config = dict(
    bias='all',
    learning_rate=0.00211,
    schedule='wsd',
    decay_fraction=0.645,
    max_steps=9493,
)
Each number is 50 + 10 x the weight over its row's rms, rounded and kept within 0 to 99. Layers, rows and columns count from 0. The size before them is the row's rms in percent of the matrix's.

# layer 4 MLP up, 1024x256, rms 0.118, rows 0-50, columns 192-255
093:58 57 48 61 57 50 47 39 45 61 54 37 58 40 50 53 49 76 39 31 42 51 59 49 42 47 45 37 61 60 51 59 53 43 56 49 49 52 36 55 61 39 56 51 73 46 53 55 60 47 53 52 49 49 47 43 47 48 69 50 49 33 40 45
096:60 63 34 47 46 56 47 52 52 53 58 51 43 41 58 43 34 46 59 53 53 32 46 46 62 57 34 79 48 59 63 48 63 44 54 39 52 57 41 74 53 46 46 46 53 42 52 34 48 42 45 47 48 38 43 44 50 54 50 47 56 46 37 54
097:41 43 63 78 61 49 58 52 53 51 50 45 51 40 56 58 53 52 60 62 59 62 57 46 39 52 53 52 32 60 49 44 61 34 55 37 36 59 55 44 58 54 60 41 58 49 59 46 64 58 46 51 47 43 33 48 51 48 47 48 42 44 43 58
090:47 42 33 53 65 48 46 39 53 51 40 34 39 48 48 72 47 64 48 45 36 51 57 54 45 44 47 42 50 57 56 53 42 29 47 64 69 44 43 51 50 48 55 44 62 60 52 48 43 53 54 66 52 48 47 58 51 62 46 42 41 48 61 45
111:45 45 65 66 38 47 56 49 63 67 40 60 59 45 68 56 58 69 65 59 46 54 70 52 37 63 49 45 30 50 37 50 57 36 48 37 59 46 50 69 65 50 48 51 38 37 54 36 52 34 43 51 43 49 55 47 35 40 40 54 55 47 67 52
124:52 46 50 45 60 49 63 33 53 47 46 56 65 46 57 54 63 80 44 40 45 67 54 54 50 42 50 56 53 44 31 53 41 46 57 66 53 40 36 43 54 35 65 67 44 50 43 33 49 33 42 43 37 51 44 33 42 44 29 47 56 44 48 38
106:41 27 33 62 67 60 58 52 47 49 38 42 58 38 67 70 55 75 49 62 47 39 53 49 55 40 55 52 37 59 42 50 51 52 55 45 42 72 46 43 70 51 44 45 60 61 62 41 48 52 50 54 59 46 43 48 55 44 34 47 36 36 54 56
108:42 61 44 61 40 45 53 56 65 48 47 42 47 58 53 54 41 62 51 52 40 44 60 56 60 55 43 50 49 36 50 68 54 57 42 50 62 55 49 58 53 56 42 40 58 39 55 66 50 45 51 67 57 51 37 59 41 51 51 45 36 32 63 51
102:71 43 52 36 49 55 42 45 75 48 45 50 46 57 65 59 38 57 51 49 56 53 47 46 63 42 59 46 51 38 46 46 41 61 30 37 46 43 42 42 65 51 57 77 59 52 52 50 54 66 55 58 48 53 52 47 44 53 58 38 42 35 42 59
106:65 30 41 60 54 50 44 59 41 58 59 48 44 38 69 62 45 63 68 54 66 60 61 40 56 33 51 61 48 48 49 56 63 48 45 51 44 70 47 53 41 52 60 48 42 56 47 58 52 32 54 35 54 42 52 44 51 56 65 41 54 41 57 37
024:54 19 43 60 45 59 53 47 37 68 38 48 57 48 56 58 58 58 58 49 61 55 60 33 54 52 39 56 53 53 53 47 40 60 45 39 48 56 38 65 57 40 60 48 50 50 65 40 78 51 50 42 45 54 40 54 41 70 49 60 58 59 73 22
097:65 40 44 71 35 57 50 59 59 54 55 53 31 50 46 69 49 57 57 22 50 58 45 47 71 59 47 56 61 66 48 40 45 59 48 34 46 52 46 56 37 56 52 66 43 49 60 68 71 53 52 42 50 33 58 43 45 53 64 56 52 54 42 58
095:53 31 54 52 60 47 33 41 54 56 50 47 56 57 52 57 52 45 51 46 64 55 41 52 48 45 52 35 57 41 47 63 56 54 61 55 55 57 37 57 51 43 59 40 48 56 44 48 42 56 53 56 53 53 50 38 47 35 57 39 42 37 50 26
030:56 51 51 57 43 69 21 42 62 51 37 45 58 55 73 66 45 56 46 44 32 50 61 45 62 51 51 70 34 47 45 42 52 58 48 48 67 53 40 57 60 47 54 40 55 51 63 46 60 50 46 61 58 60 45 46 50 60 53 45 57 41 66 29
107:61 35 59 59 52 55 46 52 57 75 34 42 43 52 73 56 45 53 62 36 64 62 57 26 38 44 61 53 47 66 43 39 50 32 72 40 45 61 38 51 46 50 35 45 38 48 53 51 57 47 46 35 54 64 42 54 49 79 37 43 65 42 52 52
111:57 51 39 54 38 36 45 37 45 40 51 39 54 62 64 51 47 65 55 50 45 56 69 30 53 38 42 46 50 45 62 63 72 53 72 36 66 53 37 62 62 49 45 38 54 34 49 41 46 61 61 68 44 48 59 45 49 61 55 46 68 33 48 52
112:48 39 50 57 45 50 56 51 42 68 28 55 70 45 56 40 59 41 61 37 57 73 53 49 64 55 53 48 54 58 50 69 33 47 58 37 54 50 38 53 47 40 71 56 41 54 64 55 59 48 42 55 51 48 50 56 72 61 50 55 65 35 58 30
103:47 47 49 63 46 60 59 40 63 50 44 45 54 52 62 45 54 73 50 47 25 56 61 47 56 39 49 40 56 26 59 58 66 35 51 52 48 60 47 55 68 41 71 35 61 51 49 41 54 71 61 58 50 40 40 46 70 56 54 52 69 25 59 45
114:44 38 41 56 57 48 38 40 54 59 33 46 43 54 47 39 55 52 61 48 38 68 57 31 66 56 51 66 44 54 68 53 43 62 63 38 45 43 53 44 52 56 67 62 37 60 52 36 53 35 40 49 58 46 50 49 51 52 51 52 47 51 73 50
098:67 48 37 43 66 70 58 45 53 44 28 57 60 45 62 53 45 46 56 60 37 70 40 52 36 64 40 39 52 51 42 58 38 62 51 62 55 65 24 52 54 36 46 41 52 43 59 50 54 44 57 49 58 58 34 41 49 65 45 38 45 58 47 55
100:42 47 63 53 43 59 30 45 58 39 59 64 45 36 54 52 54 49 48 42 20 56 56 48 55 61 39 52 50 58 68 39 31 64 52 44 40 52 52 77 46 46 66 42 58 48 57 64 48 59 49 56 34 36 59 36 50 54 49 46 44 57 38 35
114:58 57 34 68 50 36 55 49 53 45 38 46 29 54 50 49 36 61 64 54 46 56 50 45 62 47 47 50 41 53 40 47 53 40 41 62 51 48 25 52 62 46 64 78 46 55 46 65 62 51 67 39 45 47 14 52 58 43 55 37 46 65 49 44
100:39 40 68 67 38 59 33 43 48 62 38 43 73 39 72 30 50 52 70 38 56 40 47 60 47 44 43 60 41 43 48 73 46 32 56 60 48 49 50 52 50 36 53 54 61 57 78 50 57 29 50 66 55 63 43 52 52 66 48 43 47 35 57 46
103:41 20 54 58 67 49 64 50 65 54 54 52 54 63 27 54 38 65 70 31 29 40 46 42 55 65 48 47 34 54 49 37 49 41 55 65 41 53 54 45 59 58 47 47 47 44 69 54 51 36 61 59 33 40 39 52 55 64 56 64 53 50 53 51
101:50 45 45 38 33 43 74 48 59 54 51 54 47 57 43 47 36 50 62 53 34 50 38 46 58 48 67 67 41 36 58 70 39 69 54 53 54 69 45 49 51 45 51 45 42 41 72 41 54 46 45 48 57 48 54 52 40 39 56 44 63 47 61 35
105:54 31 60 39 37 59 56 50 38 42 56 37 70 30 54 47 51 64 46 55 53 54 42 64 50 68 55 46 54 60 66 41 64 54 46 45 47 47 60 42 59 50 74 51 35 48 63 43 42 51 35 49 49 59 48 43 48 56 59 38 45 48 43 67
101:64 57 59 55 44 56 47 37 62 48 52 49 50 45 31 47 51 48 58 64 46 58 37 36 50 47 30 33 58 60 41 41 56 53 51 52 59 66 50 43 55 33 56 46 69 33 47 54 49 48 62 68 39 42 36 52 52 36 59 43 61 63 45 53
110:42 57 55 44 59 49 43 61 54 52 50 53 42 43 36 46 50 66 52 54 57 60 51 41 46 65 43 44 51 55 66 58 64 37 66 47 47 46 53 58 46 34 52 28 45 43 77 63 37 54 56 59 52 31 46 45 54 49 58 47 42 58 59 45
112:33 39 48 45 60 42 46 55 54 48 44 65 33 40 49 60 32 75 51 52 40 67 66 54 74 46 37 45 47 51 37 64 53 53 50 42 38 38 64 74 48 35 62 57 41 65 60 40 37 46 36 62 51 51 51 42 68 47 40 40 34 43 64 46
105:50 36 52 60 46 49 32 33 68 54 54 49 46 41 68 35 33 54 51 60 50 36 60 47 62 77 34 50 52 60 46 43 61 73 55 42 62 36 70 37 49 39 53 47 46 59 42 56 51 65 67 47 40 48 40 39 30 55 46 37 66 41 57 56
108:57 50 70 45 51 46 42 60 73 63 42 48 44 33 40 44 35 55 46 42 51 58 54 42 39 53 50 58 54 50 65 63 43 51 63 59 51 52 39 56 50 41 58 51 59 56 48 25 63 58 44 56 58 35 36 48 67 55 64 46 55 43 49 32
102:55 47 47 70 62 46 55 42 33 62 57 40 39 53 50 56 41 55 55 52 44 53 41 47 46 49 42 47 38 42 42 47 57 51 39 52 48 43 42 73 48 46 74 57 63 59 50 61 41 53 45 38 57 62 50 45 53 55 44 66 58 44 50 43
113:51 39 47 39 47 66 59 42 39 50 54 64 54 39 41 58 30 60 56 57 48 43 54 55 38 59 69 57 35 48 30 60 43 61 55 40 51 49 55 50 59 47 35 46 50 49 51 54 36 60 34 55 50 42 43 55 44 48 43 66 47 51 73 39
105:47 53 53 53 35 52 62 37 44 41 52 53 45 41 62 59 52 53 51 41 58 56 36 45 47 53 45 41 48 53 47 46 41 40 70 50 55 39 48 48 44 50 62 41 49 46 42 62 43 48 40 43 42 50 56 42 46 76 47 59 83 49 60 49
087:45 59 55 52 43 62 54 45 46 58 48 43 55 37 69 45 37 59 66 39 37 40 45 41 40 58 40 43 64 55 67 49 62 63 46 25 44 58 53 62 50 50 56 27 49 52 53 60 56 48 49 44 67 63 41 55 42 74 49 45 50 54 73 59
101:56 60 55 44 59 36 42 42 65 73 63 59 42 45 65 34 48 53 53 38 57 44 58 41 54 67 38 46 66 41 44 46 48 38 70 59 65 52 36 59 43 50 50 63 43 52 47 50 50 58 39 47 60 43 43 46 42 47 48 53 37 49 47 51
108:46 39 54 46 46 58 31 39 47 53 68 28 43 54 29 55 44 54 57 59 44 64 62 64 55 49 54 46 44 62 41 32 59 49 43 51 57 33 54 49 48 50 66 56 47 47 50 47 47 65 38 58 57 35 41 43 57 52 41 36 46 43 59 43
111:64 56 35 49 52 38 59 45 44 42 49 65 46 51 42 55 41 43 38 33 40 54 49 50 51 44 49 55 38 49 44 41 47 45 60 68 59 36 52 71 65 52 47 28 64 42 50 36 61 53 49 59 39 42 19 54 49 52 58 50 44 54 43 47
098:45 45 57 73 41 50 53 53 44 64 46 57 57 39 49 49 31 57 54 59 64 49 66 46 21 48 58 51 45 47 40 59 47 61 48 44 48 66 46 47 41 40 53 59 53 32 73 59 66 65 50 50 63 73 38 38 41 42 59 50 49 58 71 44
032:56 50 46 48 52 48 44 58 43 34 41 32 57 65 57 49 36 69 56 62 33 46 57 42 60 65 56 45 43 43 35 53 42 46 31 55 72 37 42 60 55 42 53 40 44 51 65 41 62 46 35 44 45 23 25 36 49 47 62 49 55 60 77 40
112:56 24 64 48 56 45 40 51 58 61 38 66 54 67 59 59 51 69 61 44 49 42 45 45 48 47 62 60 52 61 53 42 39 40 49 54 57 42 59 61 50 46 54 50 46 51 55 48 63 41 49 47 56 42 46 46 46 61 51 49 38 31 55 21
100:66 37 50 48 34 47 42 70 53 51 44 59 49 73 45 44 44 62 63 49 52 52 62 36 49 71 51 65 42 66 56 65 52 64 67 42 47 57 50 47 53 51 46 51 51 51 64 57 53 46 38 37 57 57 42 46 40 36 54 51 60 58 70 50
113:54 24 33 59 56 65 46 56 34 52 45 56 50 47 53 62 57 61 44 51 56 52 54 55 41 40 58 35 30 46 58 47 55 33 61 46 50 53 55 48 59 54 39 66 47 50 63 39 66 48 56 55 54 29 53 47 53 60 48 50 38 39 61 45
096:57 29 44 54 50 48 62 42 64 74 58 32 45 52 36 46 52 63 40 48 45 61 35 56 58 65 49 56 50 32 68 71 54 49 35 46 59 34 30 64 45 34 74 50 47 40 52 55 42 60 54 56 37 54 47 53 46 51 65 69 67 54 45 39
105:41 35 38 46 50 43 48 53 61 54 46 28 54 39 39 46 60 56 42 46 48 32 35 40 35 47 36 47 46 42 73 34 51 25 56 41 57 58 47 60 72 34 51 45 47 39 57 45 66 52 50 54 49 38 40 42 47 49 50 45 39 40 52 49
095:61 46 46 65 51 47 57 40 42 80 44 45 44 65 51 47 62 49 40 37 68 64 54 51 62 51 50 31 42 54 56 51 57 56 47 57 47 47 57 52 62 30 38 50 59 50 42 50 44 39 44 68 61 64 55 41 73 73 30 42 49 49 56 55
106:74 52 41 61 51 55 37 40 54 68 59 42 36 71 54 42 58 65 64 49 42 34 58 61 70 50 50 64 60 62 63 42 56 44 60 56 50 43 62 66 60 27 40 40 47 37 58 40 47 52 48 56 39 33 23 45 36 52 43 47 58 42 41 44
102:58 47 44 50 68 72 57 56 55 52 49 42 72 59 60 43 52 53 59 43 38 43 42 72 41 43 59 55 49 60 41 44 60 31 56 60 67 51 37 54 58 56 35 55 52 40 60 47 48 51 50 48 46 48 42 51 44 46 63 41 44 31 52 38
103:52 65 71 41 43 48 61 62 48 48 47 54 39 57 56 48 54 68 70 39 29 42 48 63 52 62 40 69 42 30 55 54 44 49 41 60 43 54 53 40 56 35 39 49 35 65 61 47 60 45 46 55 49 55 27 34 65 57 53 42 51 22 69 31
112:45 43 55 65 49 52 46 63 48 62 40 60 58 52 39 59 33 64 53 39 59 48 51 43 44 40 65 55 47 62 50 43 52 56 65 58 49 37 49 66 57 44 60 51 50 27 67 36 47 50 66 59 57 40 40 49 53 59 60 65 64 52 46 50
101:64 51 46 52 61 68 59 36 44 35 34 52 62 43 54 48 45 74 47 77 55 62 63 64 52 44 59 48 55 38 29 46 55 62 71 55 51 50 50 44 55 35 52 59 55 47 57 43 63 59 54 54 46 64 51 58 59 55 46 52 46 30 48 42